config.yaml
d_model: 384
tie_embeddings: true
init_std_up: 0.0189
beta2: 0.95
dataset: "wikipedia_en"
Each number is 500 + 40 x the weight over its row's rms, rounded and kept within 0 to 999. Layers, rows and columns count from 0. Numbers have three digits each. The size before them is the row's rms in percent of the matrix's.

# layer 5 MLP down (transposed), 1536x384, rms 0.0785, rows 944-1016, columns 0-95
106:509555452472546427519526501589528549547563469499470512461505486503485502485537500432471455520516479470492547534481499535488467507493498481441444483501476459473536485444540516488535513507466495528458541421475414517548491452461487452454533496532502443482489590520453564486480473494497522578
105:561587512535452495477484455493535532530523551573638517445557477477460532532531451502473500586419498426544520552506466575530549511520551505471403512489511468518467509514491449514548465433521497493443500505466498470482500491550475472459472477512416537530565436514495451474506580443492471525
082:525440513519577500533466466455557508496544547487514407483510482511451482487472507512506552555530525501479539519493495439553466565502461526442520488496466514481527538458432547486441445501478428550507499530465450485451534497510515533562493467472533404427501459537462490479454470478516575505
093:489542501511504426457544574484420496496475416527519484526443491494406470529463568515399522562485439464456594481442489567560547519461544608465496545490553494500487535470532478462517509523494501542422464595435505555507510463517537552475501517487429485535487509506490484513547473536462466461
093:524429532479488450491457581505531541463497562460514485582461477484477534466606550545479549483460498497471512514563496516471496545529504594464559526446454549527523510478475516475495532508482500489489519476497567445460433447506481499508504469466473445463473484527508501501473514504543576534
094:495562465557497507471473540551454510449462447519558462479493501501482547553426508527419527434490494460490449512454446531422473513618473537510455459528496533495481471492521563469553510491442475549499558484521508484460471493465459514478513512555536491484501553462535494550478471475474462491
099:471515503494486521476546466479458494517505471596476522549550483509564516501492533454507496539480515483389478519545491469526476546515485473567485505399523526541515444465524529449529572467513516520494559457572495496478445479520449549479504480516523426536481475558419503517517493488513542450
117:475442507520517508479494521533499438512496569515540488568521509590491499427524484512500533595501555506500496497477496471495584561455469476550455444453481521490495486512607528531587496496407543521518504540508540501517420535477509496499489498562530508541453508536441545484500461498478541513
100:506500506510497557486479498486526393551472484451476532549481519477569490520437545599534420461519531494470533486547493569492467556456527511450544497535493464479521429488511479507477452532443496506491504464486483483477502502483481518445480497514492500493482487422484463524484520467466443504
104:473535469501450497494478451519462474562509492454492581427501494529480530529545476431543522501488481484530434553505445529535569483552478482530561460551506466526479509613488434490479501544466485539532477527528605527553480519520452492592521498566482517539553372431506515435520490512481500440
096:501481408419472430518491492510414474487439449491540447545521551465465494501501443476514529524492501504442514545395495487557536592546446521545529446567510464507454518493466546465514477497474483564499502466503521590501469431493493564554468483498502502501488504499431539556467502428550551492
100:617467458542518491580493525465534462523521539450473456522476498513480473533494563523519456475477465582601487489478476481496485489549458494500466477551535456463400457493482547468495529558573542465494448455583520564507539479412498480551566522558521531466433580415506548463427496546575531494
107:545502544504531583486492502489466495467522495533510507467408564481489477510478547510563519535462514495471543484445525488478504445480450470529498514543479510447464501555435443436475523517522578499429566464452412464520529499583518412455500510574501452556488458509533393568526435450559461465
098:529547543510437511515440487521444493466536465510523497601572463499521485483519513656562500479462454496527484506527487500546457521466529513480480497473553453528504532464488447447540404507511454475518489453520534490471521572504510471524431488477419490456460488500563471588496595532462482466
101:443546429490558490468462467539532474480501508484543452461502562501536444508477564473531462564444503468573571539508491507584488479443521526459485501492506469488598565501496455493459487494527521493482490516490573434540527521493430471519472484545485602495433438506481560555453531462480458457
104:471488498494570441551513501555512525612484536609487454491468514539474410434582479519556523526406473475502513474450521497529586538508482476521493517520445492450442560451508457465512543517523480465477531521527498486505441496437538461539520453472520541507538505506459519518493465483525486441
098:536535565477541456493497456539447553525513501458533546524472574500442419523466510524520526485520574435575453521468518478505461552473545603444541470528491467506480508568457412484506486523528537509568457479505462465528538511482541460503525462480508455509502581533471495513523478509494481555
112:505528470493539541450471504467548510482514545480572521499482505490465445543498513506527559503499537470492436382456585479520443467511527519475527439503431529511450481518525414549535506555551507459481519460447474506560541518446427531462452479523547534487489520503512484508552476449443540479
098:446521437459522492469511522552475540511475467463483486517438484552525492499480440490482531468564468467564503545473431470540501500530514497502525495495510421492417489447504516535497500432530487481591428586474515571548515562534521428503501539497540438506444519474478498489545494545453481481
097:463464530492530489512488570454495535563617471554573452484518433499505457451454543524497476447518465513543501511467463451476441402463482530517545477510513544528521469486479496509547517486468575498522409483459503494499567515501529486477523490478489475530462467436435454506482501472541513524
107:531510493479473421509509486537510416520491560560534508392514548545473562443475457438521491467426547555504452498501460478418458559584529462464498514465495549509527482513506474477493459504528450485534490505451520530451484496474528495546463511547490572431472526504481562512479484454496478452
105:460456527456532463508471519517434555512464485550485495512495542461457484517466516374515529515457561429480566541484573516509405503537550558543533520577475554462508528518462502461488482445504473470506459420529542493461457495505577504514561474529472474528507500427501549490524511516493493518
114:589467461461478486513524452440508503483513420464548484482426607495564476555362538469526546494518533451528411483542486556495517457512443484460521464467442558503540492501456557491578517435515504472452546478444452535480480531451496533469489492461472548543497478483535538547497507549489524479
091:477499518528487574474570521470486462531504455457456443577452508445461481457480459508438532513486511511535456501539578535424520529537449498483444502462520452558553502481475420501526524504517572576430419501528514491494508562472551515555523540452517479471554508529510517541570528484545533461
098:569476482509460509463593537469406529532524495479431494551576472608361509467480481572555521536529496444442479423456527599533444549457556545517495521592532505477515490506560574496533468501491507440549513509495527435578483503527540432524499516469520519536492427510477491477609539476503517480
108:434508478476496485459512448549471517509495518493499523514491513481540542531559542479474509528482438520504537456502409564520486428454497473485456510499479561505469515560460477466500513531482560515532458517547451484504437468435470549495397514466533419559530601509498455486496463484499511433
095:530476491538463571438497466504505468464447565518445534536573496485540512464509536471483543551494494510499547435572544449553565447483487445492513496499557537535475487457436492468572428550411500517444471530510467431530516525482539514534586517503522494474496433491566504425467506514608489477
095:495465495486515527501465542450505558498435441489453468488495511494510566448510535513491500473501496561404449579491458519495386494533522494475520503493452578467525431527533481567539472491521489473480548442415601449455520478536472572519492467496522503523518509516480552487427553493541490473
100:526482463472586447435474494475482495479565523460487470506509503399530565545484464461519490459514481473488548445494441522502574501460438502474503513475495450450395486480474484485467492501430484482527540481521492505473507440538507566521536533516539516475491527549605590444478527424479535474
100:475518435517490479482493552507510461548554503431502552561554463452585594476465536443534482522505511415458457504464439531480474512502499534436449471476478499459496530485454493435489524549530498661502565550457454466459512543500477499463578491543543526471460561502458453571484524477565463498
100:515473471471465536603448530472544490531465536502505485532496519468544552542492520500542532506570458485550506538481517469469563501473500474443552533505526539414495468518542471458510500533450509491461468460473504531455441480499453509442519515473523480445457488461550453556457514526462462474
106:577497498499502469531537456497471398471468501528444472487445419496527526559505497465447561479482492567511486504463516491499466481541473453556463516496513559467483532608468501469554467508485535435503492487552454480546497486539525475478478470500532472456549517567522566559467518561463509480
096:475474484526496491511511505471460542613470492455482496519482521550502524506498506466520533466497500487455490523514493517530495494530505521496497504526459450385473472476563527483463493556562484480543565572519524442543524466447521466506516485476518495481513508433467487511544461472522484505
100:527467453481529525563479508498519512529564520446462482509481508536556452552478438460587427536500458513521431573522487498489490499605475476472506456444588570570436528516466463485468540515409417498583523541498505566512500528529561476471443490484482556455428469506481504499546526583541499462
097:483461530525500500531512416499489468502433488469541463556526527570486475538489506498518545538532515484506528464501474500580445601574568531500445553465438456477518525539456473448405482514545487451510467460559534462540507564517453448490452462548431522435486500478486591466475515462501544516
091:536525463553526480521458511518507504507477493520453577500524496540467452440527441507410447482466429553503396495474502468477501463461494526578510421551566528495536521500457446415507497564505427499562515535479456463501501537528454488573505438425491463475518487570473530527535478590460462500
099:467509454513523500472460510551537545437496492581443549450510493497428509519538489475471457559427460482435387547493494467512477610537559521542457502499564538510535453449448466484511498465449451531522525398457407415502433539501501529496463534497499507478464468395533465451498450498480580523
099:517462525408558526493457467531512452556512479525492464527492526450478519504508506542518456551498454492591536497527476503525544533546469448464516480498420477452470495447538503539461542496488536461499460498525474434554478503445469525511517526516532584530488467441540451482462396525444504537
107:460488491467454545466473536547507464556543562556495481401540517466519458523525460495565544521481516525433461504504464448463450448446483556508498530506559458481519520473487527450499499491493460534469487526492536592584481550493473504506445543517524572466496525509573504480477416467510467489
095:551510481452490456426486458454517500431524532436492507475506552464442554500497503476582448469482589494489480522548403474517466516505490497477505465507552543523514474485490560439481507473462480501536547463510480550489506491501459440490446489445551548495495531489515592448523515548485574536
098:540544501491442461544459587471477542503504506549499546533488425491487552508491483505427457462517530492588531488564526487537547550420535584484493494414552518478523527565496558474497453520506503522426609481504426459513456570471512426532648494552481504524489520416531491421437529601534508608
092:514500554488505430514476543480544548485484515415578538458467443520481551541513486473502539479474408490430500591583533470518506528518501622461520478496507500592521508504504513451521509512501549504517502502486526536509517500499429556456495538541493492456508476451460528515464499459462477440
101:505401552509561573586452503551502518516501505489456450526538526483546488528541496456472492510457491514504491540469502498483504487445519492463533509454454572551504510482482504413550599475483526458452546468546520514516437463533588485532511506514545516483545526507440484491508553527510485480
103:469454471514555525568481492488589557556514533524448538495499490490538488427530549461574444488470519552578454443581476534459446471463470448494439544431516474521484481429548517481528473517505433483512469479568490519499508433481448466504442554470518377470576495495427489470533483551476439442
108:481489426499452443460589500511441422501491487462501537566509516486552579513557553473554509501473588522470527422525543551481477521544537479547512484481480557476485507515500522486495509504444473554510538545501484520588469458470508497426483541465523558456459527472483520521474536503511517487
098:515528503532500600544502511471553569550496504543516565433445578471444500488472488473519463474498495513511503517530488517528497437473459555494553558510549520492529553462514504419532518513440499465471470517524487462475517462563501536542459532404501470537547496531452484455501554557511505521
100:488517480530459491467451482492478474507512529521461440441515514559485498510548482543524513549489507522440438481489429487470472453474402486531507479495546476425506567486528567472502478469500569436483451517576462531487591532443455534485494491471484491511500513415559479542494473562501536469
108:483481553436545451480542524598492515495468486460581452460508562494496535506446455502505543464483445497520495562443441500452487455489482510536491512479469565500521526457478517543542530493492503613460490497525473465518440475492491474448519512590547594472489534476535444582548522418510554446
097:528544523513509475439504466504499473505495519505587558504513581464497544466466513502526557450500489490619453531505540462530564531480484477518462468533523526481482512440470478499497564467470504426485490568519489543530470532497485540548498519500486517522558428456531460524465517478445498477
099:471571471523454463526470519534463477530449469376458457511454525531511543525500429563533414504549576426619455497542531561496488516522515504415484537506517439409462480419556522512494563483543471476513528504420463537493502511560570519502499479492484483512504405460519527507554412477489558492
100:453568489490490515514506495457429365465496547534497454506487482419480501508544504570582495501538496503462569489515415454453462465511462484462490490476534517457477535516546460462525549549432407525451483450493530599493484573479547532500508467602471462539551557415471468540452492485563434529
096:495495465516500533443476503490549541384569487550549531523516501465530512487472523492418538573504496449545479488453508500506509544413445451482508535544509575477507525474588501577437538525529580453520550503524583451377508516523480479568498463555451532514522439520545522528536515453511453509
106:490477542482520466529522497455496466427531452502514487466501456465534478435499523500466448548608491528496481407462480554453456455561502506521531487477523487527497503509565461570438455460538528512436502502497539486495461486471492447497626502444515463514560494559454496488517438581513459479
112:512492510499505567513439493475528553536496532469505531518540524492464541509496541433528502478491491429470527548511521487510574462506561447483548591461511535517521500531508490486489449501540546508430470474513524413455512482483507486590505499501516556454562550548508538548556484398541549556
101:463448535529491518485438501539503490511525486559567580446455562509538536511505478459586490487527472468551505457435509452494539454471555444491494490537530545421497489543513470503520491534510500520473428507509550453467503547593476471547484495572531504484573550485543447500458532486446513495
099:466507531515539495477504522530412526432422467539433461502460524467539502457468486410539508497549523472594406523515508515537504409483521560492478458530554503514547536513488473441469498565450513483516464497534499472522547587453433491474468437439510511561448552477458442487457506549510500521
105:435567475550543503494498554480577563476494523498494472476522476545458537469514530524528540483536462574525533492507411455406482488441577398503530446547528465522482555502569531475487478435529557568462549504520522555519490387529512508497458525552451468571476525422522483544458432466470530481
100:467545531477507444491441459485472585469511487492530502468450511507535528510536509504507456501513514470494548486549500466494461469519472459493490514512496536511434441429502498473484542544520493439491456467450564506489566492415586506497494509573525513486548473511494511445498495515486471569
098:519476471514521449540575484478531553549542545494462544569468525525459427528486491542518513545510453468534417524512509491540515580502484529476499491531556517488534453509549513419457486517517463525552491504460643517492455470547485481476552486514577488406469474408496469524581486493538519524
097:449487498490502528554519494514498481467503560571558540540387539495499458505481474515449510531487477541526478555508501551453513466534420513507511466426465528537494489468501466531531573482469540502470491506553510473447518457552494505545565545502499560578486421522452462472531503503574476484
095:437479487544462550534481509603443567343469510466536511521459457452453524486482474500487460488561529533460524503539505469527534478541421509460558536533543484466470525549557511460512482545498510487527490483452573512474499527461496484495528419484591440510503466565523498522426437511476473548
100:520544485518553445535504531466533512429477509525520550545556430530416505515515475498525546487491526449450477499561507486457526553567449509514513531559484522473456544498469575604519504541534517447465552489498509487408533532505522551470506546461527529476525553521505478508592623507522518559
105:539492514488488489492544533486473463383433459475486503533525463514464496502455472468538542509476441511459496487530521560501416520583448512534500487476461517561442541497502526566514491532471534486465569538557435463531510553505479494504459453523481559500557559439559519434462543472523446507
098:472487404473477425529559543479442576536491473472458459466490510494497548484473448453470460508531476511470492464551462488534456532508497482478492495559491520529510519560448510422443453532571492547566557462507595502492515485446470462450489505504479505520431498446536542507507481486536630520
101:456542488529444515459440453494555568438447471487505445495470494573498539544506496492467482482450468479485466495429501476474484486500531487471478519542507523478530516462422466422525461492457502518492496459479517487462506492451522501454535483458531511443519518490484438465503498490437515446
103:467491492483478513530480496522549465564551487449479505474565524566490567540505467512432451529508506531486461417448464476502479524471494517487524502463485511545484571514530451493529515480438501489557435451495494497532501531455531541528534439481471459483488532529470487490488590510546556489
093:484486417487487475515514490534516510533533444502566460373561510515457501459546484503481476430476499501450484509513490519490514511566432542505481533497521511499489475492512615598514481472534505559557483505530543463439452503465484545425488531484594447473454525514416489504534531540502492475
098:488489428554500562487428468518506419437482428487529522456501450476419451501532487507445501499445553509463450533565471453505542494500538379551511508475472595515519467500499485527559479467562508488454541578473604560482536518435476515481477480448515478497538472512534496448497559458448532488
104:534499561503530471538425606417552490584477557540483539482475505537571483501560556509433568482522517592452522481530541532496528543466538549499522545539580515547573445417517513551455498475457518509531488473529525449505475468553525495482535534456461580530485542496530547512594589522489515458
102:444469507436552466534554489506475456476483453504448498436496546500471515511477468569453436546479465453537483448514528500521461478486531496509509483473480510480496474493550512390507411462472484492433450512449504520448543458508498529469490449449485448545563532493557490497482528455516495561
112:538532471434527460546464471510504485501515498497482575455460559456437477542522469464512444483470511465566519465561495486486600471466499539535515519473493535519560466479475533554457512494536502556545589497574523528474457466509571450492483560473430490482432474430429514420521465452527551469
095:472522443493455523481456405529462524472496515528474509491532471428486450578426554488495550569444507522466512506538436441459552568433479487443446443474538486488511497558455414552494505509515455546590510525460491467485379448517473516492538457503485482513481548523514509523476471502488468536
114:444529461512471560504515482507502516474598493572453509464501436473505449628530476499521475574483568430446521552514454484541555546517486544466500549473429496425490458521545478461470569437489556482467463479504496477481522444474583471509471509527500537582447487558478392500491494478559486492
# layer 5 MLP up, 1536x384, rms 0.0763, rows 945-1016, columns 0-95
103:574451463479557513529430493497501507500517441481482450511496507447498447503496539512543485444580554452507458470517482532524482486444544451490468467523518451489560450489567485438524464479558478461491486503561497540459541489476471481459430500530504490487519461476466532530525555521549516495
085:487477518514445560458484481555519479530472485498457446557515508554516440522517435515518449491482506460467514426500512481508457544488434449372518593460492531497466512492514451565521551479423516502524551448507494576520552546524482508511444520477511481526477505486458440489419512434545462504
107:462508490474532486491501523480467475487510472563521545488545495489494502552500429543492452487524474470553475456488439494486549533501480487460450490427457504498524471480463560516520528548544527539549490443495514567497445444505565523485550522482518453558489469524545531483510510523550429539
099:556482424503500597485545420504436515522552439466539456469511499447529466525501505471516444520528491492507492472483587494560510470557498466546547517546521521461502499462552419467494524487531545533511474529488563528507529508546499384486526501472452495456485555485522482473563510478475510466
097:501475503536468449512565445513532551544463526545570482526507515452518476472517542487474391478531496550475517476569453591472484511563572465450533473523537511470457506455517491521469499448487548530477400514497515527574426466468529499510553451465543423468462435502493546487511536461471518588
097:467465475492504473509480485507527466438584509535509488407451491462507519505533509441494488495470474492539478511568514476500490548448436448446523508460439421519496471504455488480511529497639472500498452522559492557509468560508458448442503483509498527525494448527453422455491445454582503483
114:441525466473470551432549537469515495472483482444550451506502445582518529422543529469505465512527519541507526539548494480437508507466544474467523537547511457490518528464535515464539506468471406494473504495485443448512476516539510533517441485520543476566573460543460595550510462516463435493
105:563471555532468501558544531496488580477502464547571518435558486548506487458519476473486481442520435491445466476459597425462498516496547504445523527514525478462498431495545522400538528492493524511528511500575436515468447511504565516527471475528435524497447544530558505562530562517473532493
104:576534478523466556521463484558509518422558510519548532508464489523529444513473526531494529487539520458473640435515515427476459494535485562465459419447492466485484497412565534548504453570507463495499506422482419439472536530513486493559494517451545515488514451489548537484487481472479457467
109:473451590436528604563582556540539502424514460462536554443483500551480497507544460532471504518491479521468496533491432501527460625509520462468468491476457510445485524503516483488515520494461493499520490452478505491506467541435502506557471424500492496486477514513462472444550550493519508434
095:491581559531503511505508513493551471451526473510508550540492528493530532455499463490530531532560575527412534495487463540476505450513507432513433553457459418477553531477535478431559510465504515538501508531518525518511544448494511538522443545530491492533573419575563487482460556499496519464
106:498457462521517537458535539502576506514522569574517552484451469567499538521490468505521535492391492614490462470491460508471523545445461492548525471496460440498446457580510480528489555522518504447478570485485509490478457503549450504482502458509466516599471589616564437527474520483495511458
097:502543521526528436428489439575454456543508473517431504592462498441470568509489435404490452510542460479496509457371514494478576531542483540491541559518451549437487481481507450521495503486593544519463541488549459474453504512538517546490529540485446575506465445560464574517472468511607550474
092:436483529416484545539608472531580494536544506478433504417463505573492524475499402467556547463535493510506555474517449481516482446509479511469485424512448471525535499479450512497513482483517523492439467445428470500438448553521575554503537557451493483521473537509496417500461554569563549491
100:557476453470512423494575499525506525466596486451552490510566506535515544518435493552454483533555496558516531534507489518497481453560500568442494508518518537470558511539441492494528490516517482512565535474524553555465550475484583517480559541395522470504479443568492418508511465561555521516
102:486502446486526516550508546560490561534508481458583468486430522547500511490511600477498504424483528560520508504573497517554448498461515480503500605604535536551483480524509523472500483475493538484356491538500466527501489475455509543461530448535535492503520503476503505493529474458541459440
107:545528484572471470555458471511472467490461488548514498587508502528510518539506457515541470472465519533422514480543529557487575558559507562524459571459562461527584477474479473514516477512463442422546539502501493437495504491506475449483545475412446551540514501548564500478494505482492500444
099:521474417477348550448523484487505487527547452511436498504568477464514498494498457475466448470507508527487497545537478512472459448544492517482495443505492480515450530528470484536501444520530472477480489544501519531520528546505515482490554548451526473487465516489464529468563574540561519503
096:478538540549480511501484439445512462571505527455507499532397470529499506508569452515540480522485548520483454465586594439511468578477526532485477491507582489576475657558493484481503483447481423522504435522538549512539541398490568476491525448489533527434479519520542558534508504519488544543
108:506529490445537479474425505459413454479551497543498473552489516494564463464573526545525516495486572496544452467520441506516528504433522470493591528449455535536503505518504554528516441557487482568495497505463471505520467495563533497553509540501439599560518490444461551512563448498584520498
100:528532542508471509499425490469512451501470433491524507419463531505528483474472425550482485471476507479440541463494465505465495471542486494495485533467510485467478477483474463513516460462490519518494478471474537462517443499500510509482508523462451510472439479487411526445523541445507444462
109:518475521520562480510463444460493512504560388490442489522511525474519506540492501439541510491459500510455516480460485508504462473541378544510500490495558496548514505494492468497584527498434616462477514488523525440488539463464550540524528453486532450507457541472529507452512511483442428494
087:483498514480437483524566531551475499424543474392513555481514509453508476535457512502501493493454406498432549483548474548560545460529603519448542517548469509464510539518532573445496484534523505488531472504581484522511492536482586505488407460532489514522458433588525477585480539502560503529
100:419563541419530542555489495456466470474452500516577507458473495507589472464506543527521549466448481515500526507543489460466499460615488489481490519514495491519471526545495479504516493508559445501519435468529452499411531467473444544478498562516549570465471474517513496439499474444473487443
105:484494535521446546476552473508574503441547514505473533516407506528502569538428534504488434523513457591579448476491437536516412514537502483471495497466459532547432421489490459504572540508489432500540468490557502479475428555492513467457507497475443505463449538593501449501512480513476515466
095:544469531513476453482511490531472526477474515516477563441386473481522496498385604543591538474479530541421455510511517513522451570564513425456540531464510513459489448551535507440501448449524575536540524506561451617506479531586510493520549441496566505495517494541501462512487527499457473489
099:496444530525466520557483491543580469442473447513448514529471478501478505534495558417554505584537459473402484553536495502497540459469559509514529463517541530463543553502550521481509494514436523503479506502519474555469481539478513455571543544502459492513462524512562472457481477571480523516
094:502538440483566520477496405454515459528514500442401575549475490579542486503468448444520507488550456540494504526479445480557468520529415451407525492474526452480504441540509558482593442511530468459567540453517519474548466464461519494510468544444473557459501420464437475487535507478526517474
102:534470503581420516436494483450484491550477529594510520527486542486465471526467537504512450479535531463452547482495555477503525469529468524482460488537459505491539483429472492512496532431453481404530490529506575553476521578388435531540460463526473505508535548496502484607523480493490446477
096:482511500507536468474527519489432466442494548564454401494526485500500486502516507551457571494475509506497586528465436556514519515547499555499550507465467496505472538499470562507557402475472552524449532447479521505481485584475519531492515438511515449480498573508506500439464467500544536550
106:470442489426526480558508479442506562493517565496455476450505540485523471507546522500459477455497476514509506480518494441564537488553493445553485505536516508529593559517420484528533508483516495497544499508574455506480535569541505499516501531461537511452556570557578528423498452443521529519
095:578413529493532507445588490485505452516478473480420476510414491431472580497532440447487521462562528513548551515467513601515486531509572412487451545344477514583531526521517480522515522460501607526467511492468525543444504444492474465519445466507506465455525476461442503482453554498519549538
100:514466447523528485531508494510508504479567540469567489457614531482472472532444444490381596531419550488499526461495559459478503540348399559477542485433493544496531485488515510521493516501492506512498494499510566436531471585479459514522472500465508426526482508505525526484461513631553466547
094:468507539489496492541532500512469526488506470484537583460482472472542521510481467512504462483536554474472584486502511477486536446461481562533476477521428427549451509554494498572546500526467487490561544584497488481478496484568539479522543514534528408512475528513442458509563515511536491439
096:495491465417500483520470517477510518469511523547506487525507472453507470443541509525543563527563553493459468415421499456493484450528548541544537563462475505441566471557518464507499516484512510506478493450532535444474507471492582471467461567560472468491505549514489448493485532556508510518
103:455497539527391521516459529473534479511488441481464535452418413541524443541412580490458495484570504505508517524478578462519479521515464466448530464461489541457470483498517511437506480520514469545440514496468485439534510489459506467499450492531552477506530475499495530460436475551509475427
101:526515454481509512505528491524533536451510575516518457492509434513432510500469510474516470481482523445453509494542435435493454528507471531487538439558526478496514495480473478552523524530528493455499505547434493440465462511569576419506567490453508513501528523530432470511573554431523472488
104:494538460470523493522506463491487536483387496467509586538536466511487533507509443488514526489517460493531505531532587511504515502514476531461611550488544530484500488442501520517537487485487520478514516535510571544450506463497494519497479479495502463402482453529481448557449491516508566508
097:510480528560528521480563501446456502574517476553573481444450506518494495477478433472545508501480554506550490509530506487531563434478482507457505499531475428537544543491512429492544543472455483537495560506511507586466601472550397473519523494495536468449503530589439451559463499519531498577
098:535464468429515526538491477524459444503454502523538485521533548454462426470548518521534461483474528502483516550470529560471560520561521453546509545504523565472552521509469440536492532519523530471454412482445531490563452477491444511566447493438472473473405464506502493562550501496519516407
091:453468504457480488414497508502515533495472476482461543488537525485489417603494494476411472558521534483492513493516496567562499581482541450476498490496502476464403505497394496546484475447460549473568461412430500553480544460471482441497431516599458512495501540530544558471472487504508475471
104:481488472528482479466543463502486518457495427478538497426487496514473522539450513440467529444501483523566453552484509496555572516481450456447522497513456515497486516507494523445482484472538520428521524451542527545428488514530533485538416476469461458470508497481513528472523521458455541485
106:486486553510499464514594552467454536476526494510575531503456486453475501480473489427522529553478482441450498545465527561532463521565557554494534409480457488484512456484491524552530500451476542546452491491469534523462482465551522439507508384547509499442555441505501555584430538454463543555
104:548465479486505426515460504503505503481552507569452541477440530501555532596427517452497532457456510505460468497457526511484546497506554501517549513484466456533474527543462457530467541526493505544497492560501449481512514480569504520477540419532443560450552541558559526475550485487534541480
097:436479483519500498569475469497577454386536491454439503539439481628472472477539441511493527469507498555447547424455507514510488472509579534582512470425503496460545469526527496516524578428494542535539585533543445502467465543484462452467524549536478474536516523507397534596496543422512530481
100:467535506459560465414510526532440535502471514566573588373510496572574557551485502490461527522480561565482507559464441516496468514448538487542484487437519555504488505437514476433501495489475509549516507464540492516454459532518483463568482524509524534463531548544466487482507433468530532493
105:549520483423470527503525403404510485482468499433492523494570500527494549455449498402559501482506515553482530493472510507486434455516530461506478582482462477554482541442468458522504440455474523478477551456489475496440465460527468526483535486491511512509568475572473476548449535553524565457
099:473518469563434427547469516471485573511525442509525456545560454531473519417456549491468533488500430533478548476506497435537454483545482463488389554533480474500499470470463488493480488514495512405497514539542477439543457542477463447447458479440463489503538525552529508516509489438545521540
108:461520601538544618512523460533455518528515409477487484581566442501483495502564440437510488492484431557484498461544511493442454529464533514490494475505460446498524512515555543504500527477452517442507525491540461535482555459545542501541538530462466484500489492545541410439547507508533479496
098:528487563499568495512516513507519448515511487507462548479597477500503479500519524540537534470481589499458434492526445535507594495565503523561483554523471432431497465454421487500528528438533457481529436507492495501576503538479470462523545454539549491437491577457549566536543530460459530510
095:480504520473441505527509540436414451451450485530450545485520375602521484509417429400523456555567482504472534510489528493496502508515526519436469504456540517471554525452537482461506500486483469547523595517523432521466532580416381427531442546413426538522478561519513574511503535502485495570
107:521459525468553507507483506495470527509477442506471530528511510491465494476479462495507461510501516509495431484523535431485501491446512464497454561525550521509482518542497500485578567553466442494445498487464496481484501537494451493495511495473481587499586474478498514568492542456439507552
102:464523566440512510562514460462534541447558430573531532551482543549487574525523480582542469536521545604522547469525545508475490532564448458440550536562504532457499471488526570511440539474435449520504533499516560517546517537500563456459466496540558535484490504511499505513517447451451476453
107:551509510544490529448463535478522483526515480508499550551471493529491522493506589499629453441470495360460500481484469489468479563451518506511472500516471515456552462528447441498503482481476519424467445550528470439470468518481490475552533536514487557527500512468558580411432502488486468470
094:538482486530494477554534484501441505479518555449534472538571472510511508509524527497495491492464452524513532476519442566539520541475479467475557485491461504539500518481503499563459531540568513490441501499531495465486474466479536515495503465442483453472510495525453567539524497453429531394
103:488536440499476423502410512453524474504487570521451477543500535536465536512520518581514459523506532461563501481561459523489564498580532506458529496508495440417488480633520481507559497436471485476448506420545449493550495598445519521537523519484452588469498448551569463470531484494507482501
097:484521521447553436554517545446506511496527512453535515441470530503489529457574549543479513546518479520514485572566485462495497446493492449481502502498570524539485511515464520545456504482507461444538558467526489445493455482527547520495486537471500504461533496529508533452525468501489489515
096:509426508500531566549493513481496516507471500484516531536499461485477477511509497516527530446513490446523543446466523504559523476489448398570487500483418456476463527486511538491524597455484519483508468566494518420489513470490511579446492602483510458465489491501498514513508488526450500452
097:514520506531510488506511508526480464560540566498506482490522470513470444525481495494505498449481475529476477474520442458472502487477478514603587510464460425489563515518512518527558537483556492498488483545555479502499485465442527539497478478474543510456482526514540486508462593632422496479
097:585506496508494500511523519449459487469565564480465491508508473539482467553460454443480536526486483470524522455467591429448500500542521442517500451519465473535459550422495518517524483524521505488487438493620461503519586488460540525482509480454455451414495472502503429551494472397528604511
096:481494559546473454470555504493498539437547470476466556480537499538507546451469521521549483507593489493546499572455575528511446420427559482455521555436502494522513523562482439546500419459524507486481480550494442481511440466488518528412527545444415541492601471528559571523483519505420499485
099:483529537541504512580471510496534567521489494508516472449486525499480524488456492555439503530521500498458504521444472512531536416516561467454542519461532498470473496515537464436514509509471519451523484601551474509502527536485510464529487500525479526579477530511462511467495543511600484471
097:499487450472474433526487468475509497499563524524479535587518479426425470491532541570506506457487455481499487526495458502449532473526461514407512594468500506517425481502480497490513502479493564489490518538523432513517515501502537493479499510535397504441466478525473520474544498533403539515
102:474440486535490537517475536423489520435563454518488504470515494487540452501451564454513506619505471536489470446518522504639471519459454586489451484411495502448430531529469517496559510492522556487500521514516501511504459502508559455529511502501507501535469498571488511494505514537498470451
098:562527565483525509510503494540500533477506521446445437455491564471530574529546401529588492500484458436544504529573570440468520546406582499536402456490468544453566538534546492560459534476442446516534509444510478518483461544514489543511452524468492493430486489440494423417563475465556569507
093:470485537456440560510474519458440438547506523473519422512531508490595511502506503519455503510425475485404487465467521494422478466453486504464493551562537475477529515476489495424510523458460536531477464540478478499454469479497570517573469464488422487537513575496492461500485518424552627527
096:505480480546566464501538544479510561513499481485494453478482394493518481505502568542493501518553578509496548504512488557457545443538514514424426428474470520474523480547462490524449491498523519534513502547495470491502464503524459447501498479486427550491459443520523468476471479539525462488
099:499592400554573529398497512556534493475560540506528502527503470574507466458557536545526534482515536462525594478511525558466548420498575521432500595455393494496415460537493421562533535527502496461465443533439504500489485509538484429469551502471553441480548503496489516470557562470478518492
099:462429515411484495498454488470491543529520450545535501566512472555518494508480487478485408514523478534469554505455565491483547602499497570461499545489509505527488532484510534491558451498551496551518535484533518519561467584542504466493466502529440488510533548502455569473528585539519506563
103:484515444494522428570557531550561544545480556564512518460493554473577560498490561463466482501478522501512497559533562484486471507512533485470521462578581412482577621566493464467523498516532455462414506494501467492527487530486446514473461489493531477464548483455526539502493491483511530494
093:526531526436472525473498490487453496522485496479595500489471492451443538520496507540505444537488485481481494556517498481518510548433528576495552525452459514512429506466439489542527508475482578505440505510543490498469449564484555514481547505542523514505426508543541511536526475481552554474
109:525436530500548539521464495454440446534494424517561497498527530538534492515459500570497513494583473498522513465469493559505458478498424545488540571468469477488433441409541531521450541510501481429503513506499467491522531541504475433442441513460509523491494570544510474527432493495487512534